Weights of a small transformer language model: vocabulary 32768, biases.
Each number is 500 + 50 x the weight over its row's rms, rounded and kept within 0 to 999. Layers, rows and columns count from 0. Numbers have three digits each. The size before them is the row's rms in percent of the matrix's.

# o: layer 11 attention output (transposed), 384x384, rms 0.101, rows 267-319, columns 192-287
# v: layer 11 attention value, 384x384, rms 0.107, rows 268-319, columns 192-287
# q: layer 11 attention query, 384x384, rms 0.0605, rows 320-336, columns 192-287
# k: layer 11 attention key, 384x384, rms 0.0608, rows 320-335, columns 192-287
o267 074:404525511560476514477503445512498483493521427524473487523517565524514515423455532570532577542476474463471563548518484388377438520589480479528533523522435469466449470504567502396561435419449597455466629571426501489575472497477524493500569461548551448513440396401518523555519578456445469509
v268 079:391482502500570566495474471450481436456530551492512449632477431464581483470553494499469545478508480518421529462499454456539610464464458520611503458576481368481560409500448506511521592539528629511559552539539484483453583519520475491638479408586446410360444532535482441538492511406555481562
o268 076:497546448393470494483444490524463502527536522517483501523456569453483432555599523480492542429478501473490618485533522465449525548495537498513507529416487506498575533536477488544477440468509513430533481489463541535552562560397461598490515505415494577509444460512480488466556500479404494488
v269 084:570486498593464565488340453468536529452499541468566527602459441485561527487551466459535577462456474548453471480486471479598467512551393461549445516523502524613424558447540555500458523568569516496455559527506402480509475548547523474457454457526488489430472481501516417486519440473447492434
o269 082:429433521394518517482469489544534468511487561516481486380513596396543497478540482497497513507531534521463485528534377512520406533458498547471513377533506521430556455591468481508603476434481564515541502558458506479455466489479442506494500499461445406517500459479510442469498519521552491473
v270 081:508524566445476473473525475514348528581605454544496473472565475542394460452470496543427476445489513475420427562424538521413552615505550561563472490479507453430459545532491523510560538517512466484525528431531506500581493476605405540543511559514531511471524474457508496559515501452532569482
o270 081:475537334547523467518564483577554454522434536438468512565498514557516540487540517414503482507492416454498563478486577554466456517449579439340488552562464492434499418516513492503456483541522482443490502413503504558423509515435619466505508514454626528497542625551484507426515518483451529545
v271 084:482538524526532519569533529586567493508453491443528514476475528466456501520458495559483414473466451485533588522473452483403521434506480551463517464532516466439525465505517494434516539594527562512513487601505516569457516422426600510415554508433480519570476555501501551524510576498481482496
o271 081:497498449469488444478523521474459539530542500551516531501461525610554528511496426574505588484543595570485518552515649467519507533536518455533451455446472494506425514460501466450526471497442436524527483483394522420543511568544465531622395471503558576513424443470523446480571490506464457569
v272 072:375580616588502569538451493536573445565446560456537556403523552513549476549476476518551534548557515517576468466494516473532492516506561480510560423580550546529554469529512478450484480533493508519449485433500514491490317407384569529470508497461487460579596490455445594600547572477578522459
o272 075:411545469535522375464466617468432582414441471547547388554416497531453550345553532583449498509546510494499561522512491479547445440470482526592454536475481407423484538422513499526559571480447567499528482457520459533478523496503475593469458454474406570570475448456569501468528528554482515483
v273 079:432522554532571526513442492427495483520495456569478575442453509505497388447382484515454488480600415455393494522429415494528470461540527459511420490556588535551552481528509525468525530502523522551443480519568467534540432490450519537491462464585493487542479457521587483452577525489464542433
o273 080:500414442505467414462483449596496530512492503473555440489560520502464576460484518461483490491443559539597490454429481423466473489471552431490529494431516421488520531490581498444499533550465472533445387553516495371497546486492550536533481509473518412516470575487501519510499538507416575499
v274 098:452298545599508488452415505560438427429567526473531477525547522545492517471482426458543562488505416621455485500496524525636532521551455513604483506581499553538484457512600478520559560531508547540491509580493450436520366508499480449531411525506471499566514508556484478398501492458490512506
o274 089:523482485536491498436481403406558552506469522495578503516492415483624475397494521510433456551594507459493516481501451469493497552450521482501531494583522454491477503474471473460527398487549522475483536506489505479467510530548537540532637461522433491438497487485550487445557573392406481384
v275 080:502545456490568494499564465463490575510475385519463493491550477493440477527487606444423488526499513471487512479514557476444461389471553487455545484527487538461530453456413525527477422424479581494496492452470530539472556493480470601486566573570529511471505416419581592507483540573522479578
o275 077:532499528534388459542519507459485415468502456468532502505460525539493418553554456488570412513518502507466471471404508472508507528487439468447486492447536577488544559487567540480478544482509421465501536502615459523516479551474529434498501491470498528550530595618534583502464450553481495454
v276 072:468528564459460484565533476453560490457509455527531450450491486483524499573505408530469555532498507476532457455473400466525515425540537471545448613485557516496412481490466554454499540507517552531472521475444436507561434410447515453521437404596513431484540575469487451411533482429496496466
o276 076:511513506556445460493528479523517538557454484468498506610580553517515467554517538597541520451459473597492551476522596470448515604516513603497448535410418563478517576362555488542496512468549464525554499501466533416457450577458498657531476520494446484533455531553495566548400422482401537418
v277 074:521462518534568499503497585613535526473489578536474529406504546489449495503575482566484472475484522561515508439492508459524534428548435532552489499519509514499508479530470485361414481599507497515486505550536488473515529422562531474492560530411516501491396488529491486488585458481487491517
o277 075:492508469482495494487500481394573468478502508436521510502523480524528565567388568500526512565567484457585503570495643428388486585548600495481515490508526484497490531454482540583435521416475537511510442435422556495502565548458501442484464500534508477557469439574424460472509583593511450572
v278 082:423566461552540496520522544508496483562381529472524515519473418497454554516536462515519473492519495447662536549489477536499474551435643564565522499481403451440590515510480536502465462435443570402492524357500493528557568515534524505463515574448478494506477484444524466504615527572554498498
o278 077:519558472366515537471544591435473566466501466505532437552502533595487500527464542545515524574547538419507563406556554476616491552460480529472540449462507474602494449503448542481482418466537502539570457536557469489536489563462566482486497480556541519500569458523489528487406422502538502657
v279 070:544462567525518431504452486499459502460552526531461476582510496501482468487477488524503495441508445467550515521508532404524463505612572503573454479462499500533489505503480496502514516599448497432469470492554423536437443533569484468482488416513467460555536418546506508501592581499536487478
o279 076:515546501465456611424439558445414562567482529489603458551507548452561514498451460529581558553484497529416470550498516605316620515504473486518510545499436479474531556488443385456574473467596508483491542534395523605480465487541553561527483589429507531532482508537557449500572491491475478541
v280 077:560512483518490567504449614530471447455466501472414529632484454397540509529591594504535568360542542533634518526533493418497449424504401472528576464529463453469465560498420474531516515481529517421551482501484387443480470524458568532522484454454537424478495518488500610465505542518519463577
o280 072:484480510553509493517532415502576482582530520598452538486447538435497532471478532546493474538438538474462557390512461470460521575534515496461526541534548532588590457503530499487534501517544488514500551517574543549486602440512582527485433540543494472605447407538532438569452414563445451493
v281 079:512517523548491545486437580538528497554467451457586490445452527549470531430533506531560509504537443527396503516531520506496475491444543527519495496512487496486588487514510496474484508516462565553481434500569509408586474476605543513450566566425349456476513470531536579516486473611503522462
o281 079:550493483491509437569542468501488552461521532498490496399490461549460468494480546478496470376553537492625489513471503548515522397470490413505481455526489564439543490428507427530360491538457564500406533496499476473520488501396502494425543379491575460529458500404493447428508580488454519527
v282 088:557439537584455501442495535534446487491557490525441451408551515601510534458516451487532537587509437551446511464640598563569440517410457518592531542451497454551560503503495438452576543448515533475459560550540493476546496483519480375479519533506480393496520504519466461492532484481418512458
o282 085:503539495455585523510532416472558513418542509553566526485472465405512467573475550441511533472480452515520430518403472484529570465622580440455538503574648576515466447422453519498421476567529476540495532458551491486486530538490499537530495498463588592452509512419426438511496573502615527516
v283 072:543462474494465352481503412468584503511496428593460510500500502494428559487472430459453503491487500435478527432445413519512369422486462443520461436490423512564493371494398572401410502479579442528464578533487453591430532537506488536423531601621596560486405518412490454574504466448479594537
o283 074:534561512591535524461479484475544514424461593472538506520484496561565451461564625524465491498491510581445504516589429491590590496508483529457538531519503517450470524491496512566580559460351546483524494573535556502547408511550545517518411479466450482550520429518579449436462456540550463430
v284 078:546570537498547465499600515507407419562535452558468531578553532491500558496557465471458475559469498508482436482507509425521612681491562516441537510428483503389568546510550422553482518502491456479528566436522524540460440440513504442568435518511554563467519585551485499528422512443474500472
o284 073:460543479514450550418552500441504512494512484490507506490529517487590451491590489464539518512491453550478552572501512588524439515483504513549434528566552450508525489496478593430574391536502451550522505488497483410535469498441471506524529559513495514515590464524458519453448531521597540484
v285 073:528433525487448421455475535481487511491537518494485447504496515515554499551574482380350549516548511629524526468533441548496427502477567465493501514461511475506526418402451421415447462531452471551528560550479537472511376501463483399587561476436480460516585499480472471496356493482477488584
o285 070:480451554446491557461493500392563501434462468531530523535478391504381541403440496613578472499550482465444477466534455522530508536531529515487498598517502535492388508579515561526496440538471437426510421507463462483398553516530427563533446518533455515482536494465484449478519557569619487358
v286 080:514513513402528524531478386429513522404477488501444492508457419394474547428580514414411493512496583546496517495490399458487479490463532538498423509500519501449472485552422547511482430423486470500550506487440497472406564596485487541549477446559555505488489467423515437522427485493512522628
o286 076:466462447445581552495574544537492511524510556493557545529453499466548487521459444534463593582530430472576530503555467539570494545552429472412590451447479527539585573413571558542449444547465482482560422477486456572473586431591531454513530481582514549603446477615487547550548469476485454468
v287 083:477551565425425511574532497406431560575529542565543512511513461550526383538529592391474509495539494439399506469545497528500496545493470440507526523438515496466456483507499484502508508388529407436427573530538538586542465523540402462536471524512545489395523552508479501530473477550503509435
o287 074:511500512537455439363510552560530439518461530506516379447426552505436581584469476497553475515509433534457527540481543474471503543436503541436402595520559573446512486532448437506367504570478507476519477456547523480436453451528484493554564583479500581493563573468524508492445528499602482558
v288 075:469482476544533587575534496490488432556588441531453510509508442544426456446422480460430521510537556472498505424513440517484503583468428483450482527498554492546538548470575480601496451478511550477497503585468613553421512528527519572588472481535478525524626448477541520531361423521422577479
o288 072:553600511428438441475450494523503506558478554522520558502482463539484490581557466429469456495563497483449571595423433469438517380423514459502499498521511391504450485611498497510485524369457536482464438411609440528553567494507541465478600470495529491409468502558471537523570549523521552483
v289 077:510476503571412408516473506481525564557543484373536508441522516481492536509402510509508505508528592568491494453479518475397506511572481479438479427529468538609476482475525472522506445585577493451437454576559433482461447506491499486581537554514438511491504503517554519511528436465412560458
o289 080:451452431529507585527382518466524440560454466560519582404396479524468487474485443467505380486618473539584476461475448490524495518512569484462464541455473534414504575525510526491487557457487613502562542469480552490532489465466395463390465416522515460555581515580423524422437519540478466550
v290 075:485553477469540494457561399466488510420437603545513552528517434525484490481478524498450511468508563569583399511558519424444539468482486546530542514459428510514431544490504559515449579555550478472537502478490475475566605481480451533462513465509550511475431495617433427517552403522499480677
o290 079:488501549454518537558490506559450511529532500427458460577505572458554540532547496444567477583397380408483596505472518509442375442544488526463450537509418419469587585496496438502505474462551543532488486496536456551524529593490654483521524546537483512484517476495515507534475476462558497525
v291 078:589448422428485452523495472527524564488446467460537468523458468514511489455542475462472595373513479460561536427460551514432504389459475494495490499538479520554450550425358490589533541533538436462491570508390509505477543489533521497450511493505544562524457495449523433493488473545517597513
o291 075:559556576524539502574541444440435498355529494468387508410558516564560570566510513525493431607446546518503453534584446473513512527523511499543504533408416560523458574449501502496484477497482479507597529531563457495493475447553472478516503478499493523549437538546453547644513491394565445470
v292 073:437500585445468447421470561482473486471622418536431466535492489606478421549518493426410510505545501540360467478539578603597485421484575534530458515478529542480572491440529492459442544395449485481482562479498534478524573448596408427571491462527541402352486438546502528501546472525515473557
o292 069:535470467628490560429467528525485553522425524490490529450499464516448563446461552496600442492442464460604540477431599476447489567558491422406542438494402487540560518575480485463538472590531504476503524463559497437560477582377516545587497505545443611587504515456431419486501541490535509342
v293 075:553475533500539530557424494504479515397578483451422531517410560454601501610577472448627523534488532465531438460542525552535446475480482505522506466474475539512493555457506465440607520502529506592525437496510500520427431472501542466519506472468538501470518462536491519544511510472553398453
o293 073:498457507507527482538505495498559551479464472545533464541522517498455528447440580535542479413566421486468588589495458425461494561533417481536499578561529498547434549552516573510396500473515471457496556457473502508497549522506581486407501489532430463535435500476433469464542536560464471516
v294 070:596452485445561476550511559557459480493573504456486477521541492507465462469428422555542476502472577581537539564526464646445478450424558552554522402550413549479514510434467494424406554478513535525551485458522495499508507399523498509475471556471523475532542533474360342504581483517526492566
o294 067:421495540548504513514498469543533493510414442556517507566505512394488570475551623426409503554506455432426435446566553418485490421486523407488495515499544459490445528535468442499535398466497560464453436549503507486491515566397541471463499541452561522502467512468551557431447453499439483486
v295 073:441497558445484554419516561472417432556564502615488512424549516516501399474584541487521460463498502464462574493549514474437402537499470521473538503502527508466547401494440433499463498512485635392643519480456451547482515514568461517463522426494501396512518482393507540558458542556518580551
o295 071:474536506566439446571512376532457506570486480465494519503480555535555436500517521505528531487555461473572477481525562633441583418472518467532515539506551483395451565614501546503489516519591458561426476499493513522460492488527420448625553640524529542532477423608471550467561523466487512436
v296 082:530524468465539548524508528522511610529436517469522506543441453450504394505502531503480485428433566476480483550482320521367449495475493548464495487472500478384453560482473555534522549494459567478598605432483484590450537432510456589466502486508577479435482521499527511572533516564581574646
o296 077:367512512443512491507539519548457503529535448455417476490441578539418485504480497562465497552587456448538536488499578479529539539546516458560477490438514481452535543521524491440447479435548425542488419456587510479546617508538541616512546443496513511585541420521502495558544518494497417449
v297 082:558537506547503521493473593575544496543379511439538498516542492548559508502605519593639503457458475511607436524535461464420547500547412526472539457564501501426488553555506533535562515555558546518552524538624512492603550489480512516429551487463386495505517504504530500547489514534457506530
o297 080:429498430459559528519558473486433465466530466498522503471439502498490603465397490447535484447505478492425562562410576453536521440498487475491406472390506503590458428458494415414530464411495473508507456457442626507416432513478538427546461389510583485536510482521525517459537469500487475473
v298 081:481500492446425542482574501527523507530441627516566491500510500461518555418482483565551514461477549440572478488448481516479575455473525594469507563478409463537444564487525527576516541481467515480518537496454551546532586542537445505484543546495511570453498511427466483555379485475428592528
o298 081:464500539476550442558457547533482433489599427432514517520519461569535586507445439480556489502496520452487574516475538604553526494516455398552438458486494530568440508531441538467504470525539439460499439470515490535480469563508579450464444502477487498492444478534482538452622478548536382551
v299 075:642560507473542512436470535476475502504457462512427504615468486468466564438482516408415469517408523551456548535478445449469380549453547542437491569572440534422545467603509467537438502400442514491522503465496514462428499557527493554415551471554481519526497426512517476513486487484551460559
o299 074:437440473532450505516543411512514580492537548532503573505493461475567528508590510469628527507450456462538505411469496505544555490536428491526477428520601527562537476436551480463568473465520432558501531586457476495530497426574626379576313554526519511480577542484461546479513514560564509531
v300 075:528500436513488494533486520504510531502511569524477614542485456451530511407560563423559507426489486528609471473575514490520456521498394617499420518497487497515412507471501508564493485504448525530500610508523484465418540542596529605469510431467528491487534514551550503543497499512523439500
o300 074:509511610483495523483497496479564495449486481454576467452588504478525501565475524566526458553436485543460544563448458458527530487469530397561543489397497550460541454541458529409471541446622497464569485495567457598523439458436578385487509556533490455538505417576499546455454531476513529462
v301 074:537467450509418470505447506464523520475496441469473494499584474478493500525381414511540475469532509465554435473489443530470513370497472357507541415586474548557508536478436410430493517543538410588486486508439485530444494463447488488479467573487568523557494526519409457414396462484502495420
o301 077:537509531532510456463563529496563464510492541567555548572475524480476525460544542443449466440484587557450480522532532592446483564545463511535518456404517579444501461523638513514552443386479535412553559500416461477462505537523519500531608417526477436477538584442565532648543486532519443455
v302 079:462601425408493448476578523530487493520475527527489464572446594458466445456489469573508516433386483474603475471515453477412485427375546490447560485500443491455437527419433536469471507454541424439571434497486525560527571435488554546572546490466506439469431490442552575510577554528536544533
o302 080:444465543513589531555560489538487507531480363435488519538505494553498608574535487497468480460516512497469494489487538576448498524526496488519501552485454505565495414619524520516509566566471507531493529429473460463509575535568439558396491515513555544558603451486399491529428436487493429489
v303 083:523374415519478580511427490453532540466466533518558488510426501503518473479527476535519495445435487532490479556574522479529453435484401530595492528530529535473505568483448511520488591559485489519461480535541447415464554457550553517445491463524563481433407403522430423533510523542505419452
o303 080:518494650532492475554494559557532496523634465484400453542536503553503492534425605457492486440533518477532522490465475475442552512536528456500482494493452453608540483541566433484456466444475540503551526562494531453563548499491472502594458516458509446550502495478552465483487471435500559537
v304 081:473431530456494517567537418570523529441514536461532517634448513490475521538572501494512477484505579489558412507480494466392485451469459524461539452463468527545390580495380525487503554476554499469540522492476452521576554440492523511451533480485492511467454514558510437549472500560574467495
o304 081:557501398486535497478429533482498485466462487456419522507504509481494547556540566531481503526480520562437542598510505505532564545546495489514464460520454528510526502512540486472520475437533519543484454492471526501393507474468492575479530535531509499428483508556468484534548459491455545544
v305 080:503465517606612589499459537499524445488466594497476487509597450551584572411593403444538590485458427451558490559533556490529438493489420536517485468495479546456486502606530455578448571459462529554585478505522481448553572521570536540488493479489522523545425575624505421499546533478541492537
o305 082:491448435516466510427616456554574580472570432510462471522465548503514467579519570488393471483488486554489494444492508445545573577440557441596528363537516459540570483506484562527480425516553513529444506556586474554414456473434586480502413517511478526429483423474611584455548539476524503520
v306 080:471457588474492502504586522464558490494507505530494492579511479562473484487507538449421495560440482479501506446491491632436468460517484591449502577489435509540465485406504541456528475462421478443566512389473512624474527390506419575520542539472537532527478480461534530494386468551526485517
o306 077:519570442496493471477575510497477486557518461459502465433550484490414500452485413535519485496531494564517400469455544474447432574421535475439475516402541499540458445513472451508429558474656448458499526549559495456571479531477501537499511508554485439494554589488486497553553451504533552453
v307 075:409527506530519448529441497466463507441532521519535524489612475503435531528459420515515551520561548529481481393489490480465385431588508494517460544444564492515520492504483427495545410533542499557444485559547455504483464603469477453544482526620450475481622528416444540477481468410450489477
o307 073:514471548475541398493468491447522507628521534588472500495476491400560536479543484533462359443411487510545542551439510546544539546442466459501487539460442512541501545407440583559387553502455546385515493545525525550428453493512442579540504469479510476561452547500574459586535517564385580457
v308 078:486543477471559509475568500517516459551427527648481525549475462519460551509496525506459411538438518517588497529587490477473466462531517560510510428498569469485528490391450505502422488418507553536483485428535560475513565497430520539476513477474466444509454583419453499586498486529598548596
o308 075:548522526517530490515502491483470512453542512402561459524469435383500574548520544575574567489496507471514465396477543565499517469454513485484445550527534566482491574524516448595553502536445508482491400587525417612414473546515549468454536497479573498525543459503622569443563501495491469512
v309 079:535486437470535494455486556506525539391518503489429533505478457460520483538532536539548488477584498495491510504435444404488533390603449519513537453440481506560562534503510529523504546570473470586521453611487466401444432460409533491473483430510551484587468565491472529540563594478476569500
o309 081:407466547589518418547458513489443511497516527477511450531476551451508540568476455519351579455576492523480423504591552540550620556461511434477444472505458418591444514449515438484482575360440523459553523429500511541534620427516530539440453549549412520485431551440520520510509505509499531508
v310 087:442614567419515505533561544504468506544492392546460566463483480478495470505523525540426403527568491464495510575472501482465505488524520476418476489448597476446503445447489468481437438465467503517561491457437565534556505413495404485449568495489530518508507478451553502539522494523518504566
o310 080:509543400483526475519517469530434495582500560496487476439447499540490501487450462447541596460489510527587507483510533615497438504521552545500441521548461417517412510551501507488581507487517417500413525400572510484518605525496502520576513537437483495465555471450551650585429403555532513491
v311 069:480526425537535658489420463596502434563403586518542469475562549509552493400533463537523530462599526467599456578484484427465448446552524489461467447453532395484444535514555497497586520494569496475467414556501531504582479534511504492508445434496391538506462472492401441536484530580474493509
o311 072:521446572448460391575547475456499502574616493521470489514487466441479600511467506553433511478484537500519594418466425547476512450496469567471498494459466537552480482530482520521569518516421453560596466530502436562462505511470446468525597579482541428534506413478599470509589417416422625477
v312 068:481461511449515514502391546443400495486454477578416521511501483454579465464492545517456490507433528625542538493474455383522359593496364471468517464545511542489607535560447464499510490533505580497613559493605525514458457424445541558565496402428476547514496448567464490424526479450393601505
o312 071:534540470538490495517503489540590423567542512492530468462407493517516518506510473499489531465493477492390578495492478498450523502552554485538474487493476447488439503477537565530505431494480487548443496541362431528543575529487450428509399542516488455485501559551503511554447475470453463472
v313 070:477453535399505479430471567523526505525564456508495440473499478474423447489493574530523495476450425532499508518515453477484469484511578425464510579528547505466502388547452448437349460397497484459547551494496545468448506553520484496530393474559582408507451481405516507504517594539498576415
o313 083:415538471620502455490530537389468472626473475500549599408534556529499498516523480396441437525537505444465440463485549567497496536475512448452589530529510546517565519446546478490471588536491476592451502522514519386482548434593462425512618602529457523487501560518444473538435454418536462451
v314 070:541451495516612476508494525510593437448516477468492635541675535436566484509536537522462512495442527474587490473437547447465507361499502461521494465558455544548605463474509544527539537473562524450485413577477502512491495516440521455603501544452451565523501549395548539479475429481452439604
o314 071:523490471437429492519469385460464547535438561517500402454508521485486584501480425500519477414509505526455572522535484509627488617547452509536469451471503437449400529540399470494582466542475502504446611606461465468531486439444381559375455502554527495465542554625553422540527577551405452550
v315 077:562540548439410535556561479510520483481470499500505485494451508546443568552477501460469453502467502428547527522473438525442460536467561498534498537434487460497479433562514536542452528495453444545531526379511488595491627357512483533483551558509494459544549493515522559490485520505560457519
o315 081:413564423459507497522470564439518571536501528524528431565483464526518485420470510515506537504515421514518515484466537476544481482516494505480465453494466523519477477479420435541588463498523463423466495580507528499538467496525445572551523508571548544522524486419480582491477337567558510486
v316 071:510443565442597520488491550520522482479480605465461464546519521427531445526457461465491555419491464557532513519465545491470525479526482457582505412488561505477546518519552409514569531557497583532477446449546532441434390494428480483633562483453541525505441561586489448464517528462530516410
o316 070:505517551542471546520462483465471601596530453465487562472476482442486488440502552480458482443523456453422603470542469435525445529550478546559494582516479422562457541540469525448485501459551440497434516551533483609492492436526473523501505470526415454492522463491403500556490543515449458568
v317 079:525524547512588479484543458556502457529418497533525558563520548459480417478539437592482388358516452464428543520450428424465512488491429511408486432565470491475565470556429496523541518540522510501489472520559481531522494440546548542450554546487487523497508563542561500489552515442611610478
o317 080:568475411482491519407549406528458478476512481502439487397438450468513539437536494434471579535475566535513471471521577460512486478493487541511500505461547516493367430451583406433564423523454504441523455442546532476498342543498434466505444487518540578586513401512455551565490473508434445442
v318 071:531499526534409604466535453481522469569460476466536494458459581463537506513463470487546505642473567464455445479532399566521504539434521494470580557567526470525518510553451593458500457484514506433464519450473512497525489485559531572412581523495481623475566510349599540560548492492489522486
o318 071:502557479469562505498493563453561532435473483444468534524470469576487528465487507550497497406515525509559585423475436512465495416446499435528536434480546556461458476451541530532462528518453444530572448520465494500456473485475474530490516498506498393505539426568382510430482565595514435482
v319 079:485412531509549440511442501536470422410500565462448447471543508584465445497494445513465576437561553555495503507505544498496559456522467494532448398570477475549563426591505456410526620527516500546577590560481453400575452496442574446502484545502476492521374542536492496482498489487452520428
o319 071:454494493553475447454397518537442545568535457509512585502537504416568559538542578487542484471523434463451519521443555429591462471593567499488563459532504479528458487426519604558480452411518610517400521564374485465481467465514433472463584480439471510546461467459446530510431602622510497514
q320 062:618463468489423558533462517531428396465555473485525521512449555530491552514508361466484437487593519498522430475523455490534528522542479470445446546434469547497458555460498474499498524503549518514525457535512571555538508573411577490433469548608517504478595527506508359599517528458472537586
k320 058:424466504472546525546474459409493564511429541462502477531516474395432525570454494506458606475438470508474387573432538473417409529482589590547563438481556507552464471601508467477499547515476421508503499510564402380481526433567447528531527461458526516526474440364477464412519488395529493514
q321 054:495464469438484546526503541444463490581517584507510499580562484522558521498517511579533441517448456495548472473527504533517430504478472508423502470488544451554464433564432498537582464654487483437578548566506545542576461563478516464558531471572471509488484541471512465517495512528450605522
k321 054:534459474556473558499446394424448502368550488514538503515533439479476564536509562430487520500485511504500479476508455493514534467438601500536544571525487611496521503521510468513491500507515544543475477478555441495362587488577571549423519478505518544448561517533522491514501427461536420583
q322 066:453560459556508579443590500474422486479476565548501515455449499564458468521517395573524407488461511433480394470567496573573640497513498494524630546444468489537572541504423431462474561490486489514386512590508532462475462415429503506439467559513523444414524508434520454555504504475416536488
k322 065:579462533530495482557495429480450487474479514491515536511503450548474535563519463457466597500542549507511577489502467460490457565504387513511538548611506441545504423566532504413505488558553545484562501494415446494557544502470441435445474543582501521559500464578450552471461411624504463445
q323 057:457461463581596473550489524460509491528530481482597526570357584441447513530472544536525538477419480512559510505580439505469577427532514502573523506543551499470493571507562499507526487459474522528398442557601481541430564437586440519594497507532499514511465461513573590404453486434440467564
k323 063:462547537413458516532564559458447478507492491542468491476506374524588515496480531406417534520531464469496543493492527538574527548572448465432490533543428442533497531414427504433433507491577470359594534543467572460533378595423533465447476495475456528524474567525499464575541550465534574440
q324 077:490468473430516574398569451516470522415467590579383560427535469476436478518499396522451399550559562505488476534467504553527560535510423527487523520506502573469587525447506493453442489546469411504485453534419491451527537461507571515471521464535523504549502449400479389630424502420491558441
k324 072:453536553488527463473564470405471458439522398414460467523561430531516494532472531465415536518495573471459526560475495565566562524550499523433475485551441493512478556544384473523506524535515476468466455514434506370477453523477451492501514536537483542515529465524486539530471576472551459482
q325 062:488472512587565579536508447565504552514490565498473508459511462404517498571520380491506531516441501487564448541531515537523505465462511327524467523574465556488546506408496494584437377543480510510445527590511444480542530419488518496550516515466548553547458487474490423534564496462467492426
k325 073:553471530354468428517571481574415455440518471524488504492532540626513456485504515507466489441526487472447496521461552435554511598604424547434483490493511512499503525536490554401470557438471478417461462502436580443482462537473521397380474426503475532534498431568554471589473510536528570463
q326 070:546528498378514544389602416342546474428393608499437566476487459493483453548445587470477424507436559534535404573496443522536512624478447537525552501461488571541491493493488503451443497537433370532515419485404495372487522474500446510512471552485514425516530443400470504558439464507426509484
k326 065:512475553453490504461533504500450508369521439426489549543534473563444479549494479478340432501541523426435572524504488465518525489488481581502521473551439427517589532553485417523565552496498608502507522512410502487467479545470624511442604497528463548505559552571572400547507522435529514471
q327 083:498481477508585589478552470406424486485590632568515543483443467461512524517529483525476497474549607498542522578519407526539517502580431400508525506538575583493473511499527574511477487481440450497473467565485517539512515427495534471452532468541559513566477453429498415585435510506498509436
k327 085:458492513369398454504599425580497538442424446523438504534594517598569477526482545490482507507514430513459446532558495454575458508541508575462481484560551482504527494487482487428549531552547441459510497472456641454502459521521518423491470548499436538543494433636559484598476496565520554459
q328 085:488438521557480463564480542639445481571546480457506496494470488498500563492509436509602517472506488361538560445535518474491482425565476486537449462490505402525484529540461524515514510386489526433495510518595499618447413448410485458503520435456508479425466526614511534510447617532510455560
k328 078:536571499546515488463488493438543489528553535463554449462447496427457521480399495470562541549509464573478537487558538487438510483490532432464535449428488528444505575539478504596508428477530495463485482555537462557551539515473518526518567557507588502565536483434499539398531490473468472471
q329 078:493586489472510464479468467520601538496370455406424456511578551498491473556482494502469530521389432493546463474448633503451502535448587548537497530525417439557541516460482400457528463553501513588529517384524464465501512560422528484503438497474458481456584581458482599493560487467538481562
k329 078:550536561598543478481371483382493520465601590440562468464413483453453488489477541511459452514427521489534556480497531508469540501490510508486518524364453522422548462493550491571455477462486551482452493570475439496475527469490473655549639436521499514513520557442510563495473459457475484535
q330 086:506486562423433522494480523392401477464416480570473515585528459584531418507455588465566441502527455602439460489523494468522481509537505484489529511442445526490480551415532522487542486484491478449466562473473488442576518486558449509471508543528475492622565414442476511528574379538465504527
k330 101:457499511389454528534554583583517522539480518535484540531587515549505451520553495492516522475589485460465470523465561474635513464504504511528513505545553515569480501416493507454540476611490414486504608409462573476566512544488545500482439475495449418514469464520514424512535420523520500514
q331 109:485431530572556477515461561550453475494573465531546511432479497489501558428487487530578490476553584427478531516593407481510428492540445480494483480527482473475484501601465519577556560345526557515506433536525518599508428428473520469514522468550559496468436472531489527498454545577535507443
k331 080:525483477406425494570466477560468474488459417506582477496475477501535475495505452535657533534598493498404522410589470496654536534556539540480512553605583483553479515436393452511569536524439513475512553515485549543545503518462442441550457527481464473494514427578475491556547465504484443549
q332 102:470465538573462525472488501535506521455492575411521522539524388533561430602491478468510516498462526473501502458502469489366393538583516519399543474515554570504522476499475544496544498446451460576466511573471448504397505482486472504563503507486491414558494455438498522638440463556442488508
k332 112:605478556534513425547487529462568474539499570517530458560482474535534459562496537569562573434484487471497496465637569526477395526560483561503524487515501458473555599560399492507529565470488394487523503382469566537494494505528548436574505475518549476540510538556495573523427494519543521475
q333 113:549562494534574549527479505472452484470470493488470530456485457476533502555547508448586485490496504483490526527480466480492555530510454541473490538543442536506504451476540607447371481461483500506518510568444460517443509548408490535494468558432440363521496498414482403511512509556551517524
k333 109:506560457501550470525547470492517482397442517507432583551551415485501427527577483561575434461493511474503468536443510479476451595483478523395470505505437502500564552409450588470451491520428492528512527594495407480435530514439443569516560467447529448452463468499471440533513684489502485511
q334 105:423476533423536489530518515513432645460443448512608427468496522526432476447560535553498480469518642449431428473539438471496530550551491504546496494595530485551524411458550637633538449487632448597514568453454460495452452500542517538531421427499454545513496426451470505543466496477482537470
k334 111:532508516463523486509519430453492576498533464493516491523501462429482471462512539492470501476544517536499448482581433520599554570593443479530546507531541511530466483422523556514483562421529479524541497398471467590522545532475582506549489360472455509488545429406442398515460396646497604531
q335 110:519427493599395551379483507572433494515479551520470576491467495543392578477457413580461566448540578536550488565555523541470549517471477498423483517537454493503474567487461487480515495513428557547400443468438456553584503496417497460500520478545486531476489536509565527537489410468527488537
k335 112:509444477508532488396495460550534496547497548466479430450411574489480496506544442503487475478532527557631522494460569469517529516456456484424457514579494559518467488453533476463486490458511533534443513460453617506514511536541523416440477466513491451509453411466483444487511494408415451475
q336 117:508436476495477487614607418462425480444426441495509476611515592531527571562472506486396557574520455495488495479535517446547445466577511520516473526459526538499483390480518476499468559587510494628517599492513504539540392555561462402571442552492503576462489477508432472541504470527535470496